config.yaml
hidden_act: "gelu"
init_std_down: 0.0
max_grad_norm: 0.5
Each number is 500 + 40 x the weight over its row's rms, rounded and kept within 0 to 999. Layers, rows and columns count from 0. Numbers have three digits each. The size before them is the row's rms in percent of the matrix's.

# layer 2 MLP up, 896x256, rms 0.0297, rows 166-220, columns 128-255
096:497473508506514422547531513470477442502478461525481543503486537559547407491546546511555484466477463487542492519490570466537507499428500538511522448484504434526514494532522490594516433510535587423484481535488520493516465527475524496438534499497482503473444553443541447593532524418529470600431492523541517501432532460541564570467501418563456489464470603554488537479520573525549475549500
158:445513532471489486453479557503523490433514526478479469496491535492460495451513538512511525492559362458554642468478511476451449507497520459510514517437518476552528547456449532475525501577628510399499424533470485454453509533546453505480421503555451488475539478440567438500465495513487578494534485446565562437535504486441549528505460542472475501610480522493503561470431480522437495521526
052:495531489485539515550466475473484494541458521550484499453490511543481546538522428575490482560440542471514448505473459501535541558467498482476473451446579466522496533573541482466481456525543478472465537550492443505547464546491522445584542471507520488424558535493551478533503518463478490503485534473452442506512526513572482470539459497506491556569518475525474510460496439558491517534535
098:515561423478502486467510483464522571494492578517548505511486542487518489413511497535500488565517495483491526499461530459487550525486548504471483472495487471502549510536525511505521480410491498543527457434434460506488568477525537523515610487505545521535516529501491538483550478493490500468505463510527541457460477458475504452476450572423453552400464509508553457478543469467485539512471
065:482538511471506508472460522528538445503458497521491448526473522457513505504477519512515513457453537449501486529460597440469493498497526438497538409439533502545534577481505491521528452446489473503488565458460580513500544501521542506480567510459579501559580516498488507426496524492446557519516507535422487485453479517417477463462488474506505477468512489461506510534512483465439454479530
037:445424511531448465519496479585458493535517459515529504483511500568466509552499470539509545503530491535520472481493481484433532463459463504442533418487558520543594551513477491499441497457502487557474540564485562473482491518558436485548529547535469471427534534441537400508501515520463447489475520516493548432459537483470533554511543387568454476515523483487524564407495497468531490551485
110:499444580568490487537465439591537464540523460416489486471508469538479518532416498530491543530471473509512430481446533522489472537484470502503579521501524539499459497573515533477487484447507482505564574497472484497455451528455568505469547571463486547605463488505543506498525515444497488530492533510542474455461549487448554544489547447519551533487483497480532500487516461540516542479574
057:519481413496486480465486485486520548524499503535436532520453512530497484493516455493483443478450514491464506533547544459525544508450489450341535466451588555568519517543564467460530460505500574497518558518505561482490519464486559461562510481491467528506575492444549459476517527517492483506474494517428510462455371542466514542534498528512477534481530498447529509498489562515528470595480
085:476484478478434430508462467487500486536512538516500531483494517497483503498549524481588475438530468480477508558511480547533503516509519536479495585576548495540579469528443473557553499467543450437548503501425587572542519495443468506433495537557520502505410568482546523509483530544508530556538509483557421520503508510460550507481428485507468539453490512508530519516520493528490552524535
050:370500489568515548477545492537427467402508502497458535524524494487491468531482504442556498519499552445466562524475546480513480453400534441425421465444588460501480536506524463447499529496525468502576500502389468433454525498527505590490446555482531491428450500520538470499455538517551561456530528457487560517496470429470508499440543455463488540542467447534532465488463487444569472488557
065:512520540471585525509467444471489517488501457495445573470466487504467487528455516465516541445488504489535492490531506524523514491485511460639471602513513468426510480535538449502508602560468528543496488473540458396514613522488504458455413495461492574501512474516457508436500504459562357522497505533543467514488509538514493436512483493411430501502436534548489478472469517495586539438444
093:442424459438504457501543503487490469453512518511480517548500456527504531492506518451496472509483480478523554480578511518537502459468545454495517487477551458506477534484490495520521435494485486460466460492490491491453524545409502485476504519482534464446512466513513425468539552482478487416516434536410562526583461441485511473583504489487465524494515502527574456480509561457524573501518
176:491454500489486488497546438524557483450558545391509501487513484511447529539479597505543487547467508463493528561473498482541521544454486448517475533485537474456552512389499516563542483550496520447475505403497486470522367519535460495441468524548402471543483464517546475471484531552517514538497498496531469491464566483510532594504520461493522547520475518509490508516470459518469575513502
107:441404508512493463468455497520560536542617518484538503546459477486475544548460505467413534471477499420467566498527542483557549549550474463503522457499533543542538457474507632442526525582532490469551551472550434482476511457469509458525554474527462513515535496494449495526597468503446545484576472504463538459422538570478538501469574459439477487458534506506481549480457525475530544521537
092:440455514433530483531476419519453482500466473488530572486482429485526489518500461459545519440515418521551532487491486535467532361513474509617502543517490429620558496501480443481518505543574565453492507466512486471565453498498482522513497495501463491478491458479505471560489491453464494442523517475566498508529430458476494446497496514443414512528512462537440485495469542446475502574507
103:424458515507565485532472398530526484443471487448434547615532458534445490490548559505472487555463482481505443561526474479552550544519454532484498545438511475456606544492547482501545502526517493552502510446515509502487420524503523478471535494504449476440486499504532470456496497453503516572460516482565455465512486498530547600504486515514570491510465414472471570507470529461515477577467
081:519576462494496441508557516534546494494480518512546448593517541538530468464492518502522473468514443534508490494458566436459508455477517467510443507548525498573547482397416430553505500521605475438497479452445501465502477540519489423509569452484424476548451499504441532553534471460591546534505546558452535499464432487497471470399512499531496545531514499485481515522489504451482466505568
125:545521517492497458429519565538483475506535517490466517511482526452481492503487511522504499547459500477553462517591511522584561516512514495489572465401529453482502512431473515497507544501565503474521476390423476486503496532496419544484442584497519477539484466532479487514496502553511518434519576481511527562526543434504489483517443522452519584497507499470483605523436530539458576555452
108:551505530519488521479511501511526466613554493523475580504515554533521426528489571493393474542541531558531497479450533439473492533482519447481449480515554514523434550519469556466471486480473479532512528474465510458474518491530481498454447573470519482517531574535488485528564509523497461533483570561500513440478517520430530454501451488585516490407440536546458488532508538541519461568630
040:578502536521550409560494478494497481567470488484492588454486548492560542472503488502439498496478405465407503523514487512477453510575511522512456567541429423516438530442478419502495483460530438526495504462495487527523492493488488499567503545520485556471471445524510582544520446564501501520471499533529458524519520498509479477595423458522464505481492503493483530497524502464475557505482
061:440459522520482506472447468518520552478548479489494481478458529586549534505473484556466463420538486475518535489591427485523541520542459579496537525419529517554549525509443510532483487509492570542515527516467484483464479501426495413563458529523527476454528505576538470514506502522479569482471508508500506427487514395537456538479500508434475510505559514489502468418499588514439487592464
066:456496476503489434521527468545534523483531527545502537561485486487507447489454540518512468563501482484521471504427551454529501485488514585501531487489467398446560535475408553526524500442465477440506499560491483488529424515509426478528443575487548417474508447513530522479602536551520477475555431553477473540536498468520523498545526451513588527575499508502573484506465436546577425478434
126:423433507468500485521455474473471462515530482481535512454433459538505515525413477478505516493497466449488510510482501443523448445487519527377535479526524509511506541481488560511603516511481469457491490492493512396527437566520469481485462530519482455517511437531529425543482483499411491514489459501408523507549501443462447605511470472479457494528573458468589524446508607469485466451557
111:534438472488485503498486511533496507496498526457443501510518622516504473527495513514590452562469558497520457536551462567534489509552502486514526582504529447531521510503530467556526459528508458467459508491439529520516478503393473478477519558472565433574498503486420452558402490539506569530450573592533490493474486442539527490506492518480487472469492503531457498449537564503431435545493
114:581531509515508454457544562510501527538554502477552539457418511568481475435430549546436505460485455428510534523446537420491440487470605441483613457455582448554553492553513576465530525492504501541446483477512470533520515480520529434501443507461449490510503453491484475510587435535482463527477515432449492496482521535420512527535488512422557503471518520507493508472528467474503514476504
060:544525470527516467495498452480530550520532550501512500538524535529488465521558533563505550554490527566528524529473509446495481470466505535503551477530445502466540500530525506576553528535453522559515524523502503482528381456588512487536527454446461482492480525422515460537467459567473533461572515454466610435461529434477561522471491467463512489525597522438519554459557518515503457448510
080:451541539548528601479456486429503537521472478501500593495553477523483490474488523547547544519524556489494490478585509575414492530537485433533468496512457478455524473462515460461507475549514504579527453455556500501424480509473494519503423535507544485478482477481410501539436517551523392538510511535526482459496503472524579508550457448499472494456533463575524569469577468501538563516503
117:427441505523481477474518460560484486507607538452548544511387488491450513510509557492509453488490517446567480515454542451534449532493511532501525457427496489560546549528521426519503487373545498467494503473537507466490491458522427482558488555560548506529591499595570491530444438507457523487493557477508528508501506526457527459512510511423449507489493485500519589564528515555480506479499
118:444480447490476493461527489491562486509457492453477520469503506437502495452439450493552527510495544511504552529486467529575475559561453552432514496546488431468578521475496523432444504491514543437514489530491507572466493497501531452521482552559491566489434511444491481527501550483501413573574522545511481548520471460538521491516510477516410501470502491581516561486483457492524546484474
127:475505524479486468594479412534524459530525549465480505527476467528402445501482524475544526495461469469473490563460487474496450468514510494552531504480474505528586487510482490536568499456501481453466477432465535484490455496506505493452439475488495489517480439523508447557514516515509460517512544535512565475465472446503535548478513472499473496535534523524459482439503483526564553552503
119:465398439453516561476503520526510522469535576474547429436449472523457537500527520507471525526461582462473524472443507476473443508509486469498505483538458591535503510542436521464551526521566510500493551473475472472534490479555427482476551512519504465485483469496535490506533452511448501497544464529540556473542517499444556549521543456436501476528496480532459506506564464459489620466563
068:524422447500493359484511476453488511518544530484471516533503543547490451500501591471478493481540484533507511496528504490459506487493476540444515467531553539512507528517520484549450423514556529526568501546513545526487509474461522460481591497501479471516472562489572436490544525482467454572488592449513579507474557446530541510482472529468472528567472438577503514495507516476571517569498
108:516548510570594554533556430441553568578537525523493466562548538581479511520484510486543531510480516482524511563518508504526433540500484430595451537529546577532555527527458440468439545539556464505473522493505605494458507547497522458481500517481410473562507510486483473515498417532544424583532521502483480514465487587494451439445507443488500523419432510557485520502506486502496520512527
124:497558550505571512505524530488464472602586503547510555473552568546434472470439499538475473498551502503500613565485549456505506483454492502469567490470484553540470441512384500527506523516526513483522475527426402492535473487587542538507527506507508467528506493452481545551537447461506441503462490604449575487500499535512608502523521493502501452525480504464512542494527488572538476529576
138:410485506421555497510499463498442523458509536448521498548489425520465522494522596523525444478435537433475479513481519495511456490507527465436515472459475476551513557518483478563554526526540497431518477496459472468487456556559443388545509490528493548530460484499555403479507505593481480560556507468466491452540491503459511588547467539437480534550477461491522528449486563541484536564559
122:478534501479524455465486461470494458487481539493494432469483461497467556502502491469492468445483549480459477462489450489524466554522507430498478436499479480534522504551435415470492525562521463514506571481451506532570481563475531512526498558495536483546468512525511449450524439597498560613550508438537535469521495483347479500483472546427471505510537502502456502465484527468505605446547
049:423528524467488498459567500511454561450487504479479501573517419472495479416509600477547505560565534427459544493568499512487503534525517493352562434551464524461528462524422463455543498524489470480523494522467531571519480540434543468509538419453557561471483471465474503489545496425546479494579528569489505497482535486457535488483466558432595451500523511438547492516493422508511534496513
036:492501469493526467435490474520555514403531520454472495520520533511525410433461449520481546496509509530436564491488485482501485474425547517561520430475491520511488536497549479508457553487490501480561480518566429480517497412580533469408509516516453506562506553489507449459470499480530448488556551529470565511534528447480514475440478449444568571424493468554495501459510540521537523468531
108:524530541514519537494534474544498455596539463486485564438549563559473528529495514540447558478576506533533486509522529437429528476522511531487519510519510542467522465492412550526544520520493511534528492506478421519396528504521548466524434531545517484518534497487528499530500500512524479484511572568463514511486439486497552467464490473533526475501503462506551479502532525570554476577569
056:563551501557539530487568526500518499501574453468531478615460563520510443536470560519593481486550501512470553535586565502546495513494450508480501502505468484507475570433467494540583456476522420517450518473451548466496537414503572508478583528446560538500488539494434507552465487519486482555568538407436490523433465488476536515430521487545454477501497479528488510471432514478523510506447
099:508501446523517518487471492503489518478504504552537534505540464448482434512510547487463528465517463565459436475480491513524480448489454513487502569512599552562539438540544460430484516506508546448546486534475472447472528481581568500399484496529497457479524526478585507514525480528416437543548598510500490493458471443466532489467499534437550514599458500531501459521432524531534509557474
130:471490556528504519508510493557508435483459527503430459519504459542563512456533556463556521499491540439514471510519489397499536538463514401473531538477538539447544483608550470562561526392504495530527457439521514522468477540490446523461497526448513483518421449577447517480479445531481471498483564447503518497516472508483480519613545506510505558466464471514536557556435581500514473499493
052:517499498464461440530533487521525539521495517513491568530486487491582471542482547417480486543538510503549492562533525479461445515447456476517509451459418485535536515486472446513605485542466431455502531510537509543516452503525467417471566474469531550460487499485510461546450463504451453479411575434510535449581588459444559544539463567521459462494516563510476534498466509496499554451476
149:425461536481535486513496518501509477428484538530492536533513466530531482540545589496500515526454438472459566530519448537475475458486514535455442475518504473509509519458470464571531545441512564460447474468461487509473407482544584476391512517570465518508483492572525530564505466425447509471479488606511483466499472500534538520467534508578518486484478522450450576483523500524604508530513
137:488464538474489481512488503498517565495538445492466451478400496514506600514495497476501469495524490432416508498431486475563458523476460361498523419400537441524554496464539494513559512431442481445479516462519511422545434539427543525508426492552513537470552477496474437512533535535480534577440560503447468448510520432490475545533481457491494536490539513499520473531478509534505516481552
118:477470498447535468524485502481504524554573535488556477543410376503445482507464535521509539531489507469518530552413482511517503479529521455468558485493606529479477640529502559566553488483530519494573530450511588465538516602511503541496461499546482503470562427487477515517515546530473517474512436519527508514520489493447433523507449561475452538507531535410508508520449556496533477426551
075:450510493523518568490466472497551489463547546516539479494396469502488511510480626510498437510523493414521506460499551479483514520535427471461523472535526501467494443541463535537488480485575519527494590452483481461518497583428541457441549526478516535494490510488480506461500491420448463535540450466497470527517568492407457459444474500466570502501453500419482547488507446499465495483529
088:377456563487485506538496536508530537508482467495525473541443455524495576476490492574508484507566481387553515536536473468448502556473515515528437575501539498537529501481441519539511509469515554541442528511477447479542422451511486533509416508599504415446506451535563467511579434473472468458518452421509551476489455508593545462487516463521512521498451486528565455479534471508503453472533
127:530395495558491522445422505605549494515452559467523510481484471539491469494393448439489533459495511564512518476515544477467540508553530540476529491456519542526465504447459473488563447511451521447565470474489521513492493545400467483535523519499507497544511483513397535533561497484552477491543596529482533547457499487559443434523442536494483549528492465586525494487413523460525513509485
167:446490496414483509444528508429484577496499548427486517463506444549447474488467520485470522454504451472420539519531467498557451453479528435506554485409551473533490521410527545469518485553550523441466490468467519509490505543540504497532459471579372504522464528558545426573450518483427509509481451497491531476575514465438553498447515494478442544555472510520426568510454494484492465438510
058:538530524525519488529501518559493481487532502490504453580522489535447502479471465620494461405481479512507445506530494395501492438464548508549453446462507506508518498444396458510551484442562398465515517487482473453541498468469420451484530445479601589530496495547446543509520549523509482488431495512504468551486493470484522501479471512485526558449521456491504559481483501535501440519497
060:491487477526530382462483469438497524528574495487418493512476482515497440510454485388501525564494531530522544543515539492442522518432542502482495435502509449496493493483473458465515493475467488496478423530465500480449535508497449501458489420478557493485486586483508448415461474472508547574508577470543546474489521472479464440534452475519448519550454565469517535527451462476502526483542
105:487456551554544573491492506487557540458511470465558526530456450487509535478407540455470461507503499573535473506555520504521563504513499431454566538514565516526532477453455467538484474387493556492612528417505498495523467440493523562461474531551535538559501513552498498497508535449525447506479586475567470478492514489421539462482464519493499533526504414518490502467510530517478483534439
120:526464483533549543550522492504554544478478461456445517570485552544442517488528452498496503515418485511537500561452507525460477565542479487545493518535514481578579573448546529513483539483568632463539540536517505451514553452570500530478505506619546531489490421515536465525470509471492469466464519510582519483465490462462564468466500416372448485578435511482495528547454502592546511545458
061:337511499523545511528479478518498551500474498445522455568536417512504437494479533498528546548480544503510497464519527535487500571444457544497477469513488533446509445531452483472574485565503506514576467545502445511520488484463493496474430500529451434503526465460430423527453440446511467507395504551530547464492497413444561506446529468485490508516523505534544533516458480502461527419526
# layer 2 MLP down (transposed), 896x256, rms 0.0166, rows 166-219, columns 128-255
097:565521478463538563535469533493525519529468555438491448484512435463474565481482464479524458525542489590442473493435486552490474539523536492485512520550519532467455504473499459433523552464479464501518533408528483455497495502520545538528465515472484496503547457552464502450511537596555499424553539515468461504495452522532424492515510524405564514485466427434557479524478496493492466478491
155:531471500538558474494481453490522513497457450515447572561484411532498475447452536464482486527420503581438415471447502495483546547513517510554496455484483570518486497492490512486505479477457521490477583458536495597533445471503507514469548467464574515511448441591473565453507490448472504486498529524505498487517506552482538518465533513527587497451522446431455547476537504586472495418373
045:489453556566533498512532462526551452426462544440503517526453469455455478478453536450446511451516520431468522477504492527520491476529518509560535471516423541460506455492460562554514464446517508476531450484522540504483530417556499549437440567555470505553419484496514562414521530553520512478478438532531519432469502463490491467461552458487486495483532476471524504513468564508469441514487
095:497430534544525530382487565499420506504487479515476546509552526490525484571474561489522549423469493495513546516484480526437501472470445424450470497519493477560458567489510469505469493592538530504459500639514407473472476531512473454464411505489495500509511498431555514507458477517496515489528554507433488499499512502526511450533495507539517450573502439495449438509475495574482480493529
063:506407543536541515526501484454457513482494478523513530468497537521476483559515566500473500541498468533501540468553454555457560533467530506456436548537483505489483403488479467455459535512570525517474435549549430497488561534535487471525473535511471440492459533471557532517506579448472452487496447431589566471480512495590512612532522471504487512555489434546512496483469499557546536482467
027:536476528461564521563481474465551461458497501522515564528471520500552471471530514428532456492540468472449500571444480516544526575492561481523477542458503499499508403427512451567561499502531516486540462481504442449451568538470553506472618522502522506511514460505502553522493505482492508518476467472500474569543452546525495497460474627414510498484512450459493468510421522511466553495470
098:501512469503506519485512507495458488416480444529478468523520491471526484475519475469560459524483494411464567473519422505449501552489674490547538484495512451466485461472521483471462479443449448487486442471515494551552484510475441547496546495537482428463458480505480481475467569489512488482477429425509417525518513484529400499522468527479522535593428440452489527501563502444501526447433
050:439413571555474480550483536488556528486429587498570508470506535552483479450547512493528511583522529509511453488444472550506487448517492582526466489515449436431551455493504531523441480513465467492441442522514450568477548510547480502454455545475500460564478472526509505523489457514517597490497469486554490516523536432537467443451532536526547487524546480471478459492487458524511498477500
082:520465482545515557491507508488477509479488518528497491530512451513504454482472506475463498534511498542561507451480502498444470501486473521531529425468451456529452535466525499461476545523519528583459547497541470390515463518484530489564512449438457446477577429550487534521491422486478446404524453535486516418540526506492486536510592467482538516458508539493507456505483565482485476510506
039:525502516426554483592508486453572493532531474486553502496487505495499515460509483597439555438537495515525436525542471494484456536552542558576541520483450511493563429519528434576482478480460427499496509505575510577500488528554453488393520473479500542514557464426468511531533486465493440504488493440477500485485504520521527468536501498529486477492414513435413505545536488516465573550460
058:490458480537437432491507552555476498478490504499543458523501532429565478480519495508464471520518492540468473456490475442475455563512484550468531474476525450606476506500508582496499451473505485452473599542457503585524432514510463545485556485570544474535525490447533447506521470525442650521511484489490478447537503497444477538493504489587510479516541505438450465518501473489411448545500
086:509558522527463494544459450523541488555505502503580493479476515515539551557560493565509476486621522540455428465454496518496526514484513646588532510497494446409533452484507510509502526476507510595483548525552572513531468481544537566495469476425481543527477450474490512553458476510491577528500494418494441461493543516573502472467513537554523527473439512505451470513431459516471496550477
177:473447555477557529522458464466420582507515458479553493468439516517553410503439585550501503477457484537506433529506497446538517469499512463591543441470505503533564530475495530547493512514484545535459548516490512502534514514518527504493466453481442503473522433531412439501548501512449452441503479571501492442541579441495547395496513406492457468512488465529498459492538536515540420457532
094:559446529469571544564485463499534529485445507547510516563546612566482510429478489523540466493488453553441479495474489471418497519512472488499519535512543433485462492442509428525456467434538547505493512492447455471563494479589510561466384507490546511395459461519484497501456486490530429494425464539475528545534533416508427514486511502542518535573494504515503449533532413476455468574481
089:473510455516486485545473495430538560520567462439511460551596558528473537446508517531520475572501539560512425491531548442492502570498542497478550485471492510397415450506522554508495433501486451531490574528494540538472509500502443509470568418505538513477494522516471501462451468476478534571533475523454463448506533547474485586475446572505544443473529619504481513520597422486532504498543
099:526543515427512480497526540523520520508484539496464484498510551468493467514497410487496510496538503513499545508470559502533465445496522471478456465502523555551465506482530567579542532387491466455521451492482506512547562552497537519556520494470509567478552488516420541453544555519544490515512447568492487465538515469448504504482526478481438472434446542483515437492487432482518468547545
078:496428492469461561563472508424510465500571519497525549411442467450507498543551518458451501477489485600507512526504406499500527548569429572560484482445530506502446517619494559530505517487462494586583549442546500495523511516469460560477497522555494526489555448527538459410464520542471477434538453477544475479564515514507486511513491514458549499458501479529452501447506537496565536482481
133:507498468494470518496433427508500544487525508486502522479522475505493572500477551502465566488478479467530542496463521540422513519505450489437483481553507500527522492490439432558521485490502487454508489551574512485494493519475465439552526492516500475458559557430476530509501499505495526477577467638499568468453488509502440382502505391472450491483437432573494497464557471508511483492486
130:471510482491517475528462511492515483426445538520476464493545419495473511475554425439549510511479471390469525534468478526507445467547563510530521517453500522529486477494485462460500556494504537486487480466512504576511483443517537502538536468530519443500482463488493484454435492484498506407483381418553465551491481446527456511580528465446506457543483535502426560491447435479532610422417
028:455500450499449525415502617428428485503505510545497404514472475416496490509444476484547510477500529507567505444396516458513596497481459408550539474476538508526449480530499604502484508509501532491502494521500542415508442539497502493514484515509433503484495598499494486484461490390458507488552527507524520521430504579517457578455488562523547492521467474556518480457479428472476504470456
055:561486515507442481406570491470478485525445489483506510542467563492458457458491568490506552551481568523424483450433505590537443492497475518525514452493478447443468518526573516481441494477489422487480473522515483506540430442573501599472588489410451488547498479514397593474500477485482461509525478471510503596562464547519517471459471515539535528490518479486505536522546471509446520446538
054:576533453411531585492472522531476553511468425567510448450553513518510524534547440487448495420478453552493499463537514495472506494489455397522480542502522533517410519518569445476496523557478516509533468456557544532559532446506539461464555481541511548485483513487500457459448487477528561503498594466498487505463545537518515531419438526469492451470450461510441457555536545470536505477446
145:543467462559493516515460534512477511526528472485490545510500527501521470553478557512533486527500573582480480442506432530494540505528536492501479470571530597553467518506435468508500440475482489469441567509543523570518517447540482475463572477487508487504519486519485518461472478430496514419514443563531542495495444497571463339457511504545503475557403541499486517521534443525424447479463
100:501588460456519485462486460493487492456503489473522517559557426503503471526543556526466576470483476499464544514475537546393509506487452584444474469491502474537550487480477479456531496532492515469512503529507448537477517461517483538474517487514487490505532509510526561446584546426522428441560522514442521587506416579483441462476525404559518513470520472429491493538458447524561548445446
104:475424460501447526504451426518522450526513527482458568511554481468541558541476511487600474522503564583489430458488468529446561468503506551556414542541509483487471527464449448498419439439490525539519535441542576484574501483548492537434501526539535478501494525474490463500483500421489554460514544489541565585513462456508548486492482512572472477522465482544499467484444457478543489554509
057:488461489467436518488462530509566499481442494431473508479491503446537546485511454482519447427570493426478524475519476541515570514507449489421449448520519529500501507505532481505476471443553462443509520451467455465473573496441497522507526510502542480500528413567521460495487522453481549511477472542509439552586502524493445481546461579554485501483427468535419415523526502493470544517492
078:522501508476527395469521472595505472460499447562483496525511490462530438538486464483430449490443409571493528520392544474568537411507456518506531505438500504571510507492469527448495520539532485478517544490481467480543473436490518505490582459439500521539529509493534552516535432549456579435453472486417522515544464532454461515485555542505520542534456468433485450526420528535423464485384
108:518531439508472480551492567466554553527509490501483465483511503455564485454476521471423535561460509546511450504571499551464497552548453441509477518552493525524478483517556400514493455578499495442462446518561551572497565582494545452507492517530521516513476576437485531467451519466533537457481479631449502497506530464565490485503477428530537467466549512504491513433480492511480532513543
145:520476513569552493522509492532458502495519550482537516512518451562528479544527507533460409445533465479486529470519572511469520424463472482515485472440518526545469523515516528486538522561511482520469526505493476450474428538477475541459547508474495495491537426572560513522524500498493535413459474496420593451542463548441544531507469508529578476482486522419497474509478543547440406501465
175:475451507489490489522502449550577478524523518468492524514511487553446460502442540502527514543484493472525516578500504481449443520490510445535526490492484464514550500532453495527532460458584508464508508465466531481508487522456483478469437539485456506486510440515493449522541517520512451502518568518512567501520483450489574535506492448493455507468515521584503514455501480498562605547520
109:517508528561533462453502499493530461541441433571507586509466569464475438506464500437461484456531543522542488494578485555556572476513531534565491581438531428454523466534570467485473486477473488498464450478529510530459519501475494543555448437498506579434505540491533541453485525471525515428505530490474402569525491542551445527501540462525494503462516531531484515404438502521489483501485
068:511640592488487557491482504561528461509512500498519486546462497439521545474493448504559438499514460503419447484510504484541495431498540506468514520470418457479479536497487499462532591468460478503446522388485525494531442507531515520568397454473522529478500461546468568478480472540544490432525445521504424553574469495469441473491477518537524502479517551505533502510502526493466483547550
109:459468466455468427506490553527494482446479575508529565460416406490514549546524459525462513512522515471468534489473498504477534484491516541447469511438494503509429472455519520466562464486447543422513509532477437471534482426464481581485509462548539474448520481473559458507497494456469586506472489511514545474523482526500529622554496561483464543623505522462508486482501448467552497479443
140:461444442488515438449546477505516530448401565516476534563583424469519456521465471450519490534503494533453455478492455537469553432503507490488453542538526456461548551514518454430515547462507505489434464501530527501573488489500461561526541512512495480477492548512543490444438535502473556491454503443477435489507483433518419456538501547473497508562585547485539466488533469538458547491414
138:526453495518503529480436507525468508477494499447508582486537549438523448520481508488502512586510503532490472433523436526528478474524507474567486532513445542492485535458522559422513470501520470485482471477483478504511365499508534442442457453525486534542511484480482484520572534470459496448522513592552490459519496490483462430492568493474460501479469525451512493517554455519510457473481
125:504471554504429486569528511529519475478546501590564572445540527482514496489487470471509507478534468555536462524512478441498631484492508573512476543470530507487456481470511479463548475515471512489465497515523485461459441507518462513554534495533484460471489521395499562510443490394517478400423567505437495473525479448646527610508514423564537563511533516453515471540516530578519432498508
043:574498507477520519440502515513529484486501475544464445469488601462499505555473488482439472432462520607519505527460525499496511448483476528615496566460486523581461507531577535499448572454513499492472495499552478524499523425543460511484418536518518463516546540528530501505448466564447505498419487471515476468542488429531532517550509436616440530542340513522429432496430554518432453545480
024:516455516469491544522502533490491503500522496501471470448566547488546565561581592522586467535528457549535426528483460467487470534548500441485500518572493482550503440509463471545486438548499523491438563470442584511521527527486518494587518525479534522456483454537513537557478507412493560510482452443471495521452490551497548524500558519529493462596528506456529477563494423495439586487536
133:505491451523512493528477517435512513416470523476526521541473488487497444497516470455493425546426443493445556491473536543552443503526460479512524440509443489555509557516553444495495514500519497505524444487487535555580457504479468522519588496436569535472469448510520508460476512417465528578434435448516492476519534476445466532507532505450474500489452499497434534497501452527410514476436
045:455508438498450486537445479496537502459464519513509504439536465494473529415539479523506554555447473533531486493494420486402538494458509446501502516556532520549475425488507453474441570496501525444525456553511467546503508565483458471479464499486503511488477457520590448504554524420474576444479488514555554507538508529498494540550515507462548482517497460464496460504589462522513460519502
111:518551562496520439500447533523541537499504445429453514522432504560476543473537427469533482497506556490495516533546473504465540529512549528525483452481416471481471544462462532588499468463539475489469429453484523503499484521477476511586518530519488553454500493519467512494483504494530537471483383486498536493535539527526452507547522477561490482457572479532510529515611453473477511499520
116:557498453514506560501438533492468549570560390491582488540433551537540491535515405553510558505469508553555538511533554554490525465565499451500479477494512510500501542512587493499493426505546469461466507482540520467531512545557534476419517457546523508559574491468521528429453536391458580485497430545483477552517548449509465531520539523508505484520460520526509500483520460488535509495545
044:478486486480501525505408466460491533475528485507538400477564512475429475512520459544558523472501509521473517411410534539514573501528457512497532488550499518485443486482539550502418488416494582498542493438435532504506492530437525486559469549500518447502528540531481539440520497493529512497559423570492437513431461560501420550488514512491503470560465464536499424432545502502521489571454
133:483469510483500545595496501524514461527461434469477497442451523504551509472496471566540506521489501522474460467534454484564558543482524526448566530463478534496518547535487509570462522442492484514507422437510480481493487451531495494495495440511483509564385423541507531493477497546566540518449497466465453560484534526484451423547509487503440529577488509477524511539456480552568518551543
163:533459527539444503503465530486501517470507523518515541527593499493506447497493548492469500516508563588492512549505468519472531491576496534501472434523425551484480500484465457457446495482523483495486505483419517541494569516603507498490481550565573499504531458564535489448423441461529505432494502519539504553467492569541606471449512467517492518523448502474436543527525452466494506588472
121:517546503532542414528508539500519578515483439483469498463482457513467503543507549503524479467536496569495439524529522492513452499488532514459533499544496549551486475439488446539440452452497531550500561528561496625485499527518506525477545479500520491526520474490473558483458508469520498440504456550466541555512465514566536353513505603504450516530442548556458548491485525510421499502461
078:552501524465551437548551517455475480549459525497419539522559551508533461489534474457521530471495517560495530513513457466517554466486519573559448501478462452492471566482529475458470530580471515483557417507569518551482502435526525516571481523493447488511522461536486503499459550604473515484492513449496532490496443502574534556506468504484476508564485470563494463513443545507478460538443
089:579532468489488467525560544503509493544562485519506520486508498466531430502516470427511529541425469589477529458468513545520547490525488445447524424483456518505418563516540491558485528553510461485471493503567526475450512541506486533473560506418496555586468558530438542478439535532524523532487600598527448568468531484427475498510456526536516524503522508509428553513437537519501582483491
136:555541513486617474523547426445471501492529453514492510582511538523467510509554564559546505491446524486546487510464539502528432476495529466573486445440489440430475520523524507530471567473496512543510484575502452441552475505531488538482462515452389539459454478506529489525517544499460557489511509445492525488464522514493571535492512448524532483469560497490523552467523479564513502438487
142:479477462495490438488483499513560540418506491534503525422502476520507505468482487469464493479393517523506494453456509517465515567520526497436464428545456546500509516556496558446479478494484480496466560414485495540515465510525427448506495493535551514494505434522507520502516470469522503521498508503560516465510472490522461477538541466505459550471552507521475556560523509539544462453444
055:440378506461493486415481490489496502465512535481494497450518503487567476538498548440552522516514525517471541480418505623531498554522472503479475470512525508491488476564570512528384475519444551588487446530450520508477479516521523524492453548522446439519508468507498484499514428521519557509507439500496530433518523501585486482497495520480529432552449471503521452501471545470430612519526
054:578567629478488582512496473592478505483464529514518494463495525492558522428583489550478456423493520516441510489475491552588510519545491544510486553499536494494540501502529520524500520550579523476473611422583526503551521505516549530480497541548513479504457460500482542508532519529442453439511398536471477479568507522519518501466550551507547520472531495481486477491507565489557505525458
105:556565456436492442511534497443426480540464514555430472503589540559564530489514492506517536491464547482482469464440471455554488432532537452529515468499506421454448562544477540498518496539509405516404393553488519500462534523508467486537527502485436518453488530451483419485491467586519525462563434511457548564516548473541452476570491468481526514485559586535465490525527506472510555464593
115:489557490516555503450432527555465545519516570569549533507500524487551510615562524584446490510542472452597504492539509503470545427541473461478502495468476475495481516460472466506510500481466456497405448523543494509467452538506510409537480513463508454480533504494472539502556501480524457510507466474489553487526439509545466505516570593553477423491469509535523449567543440510482531545445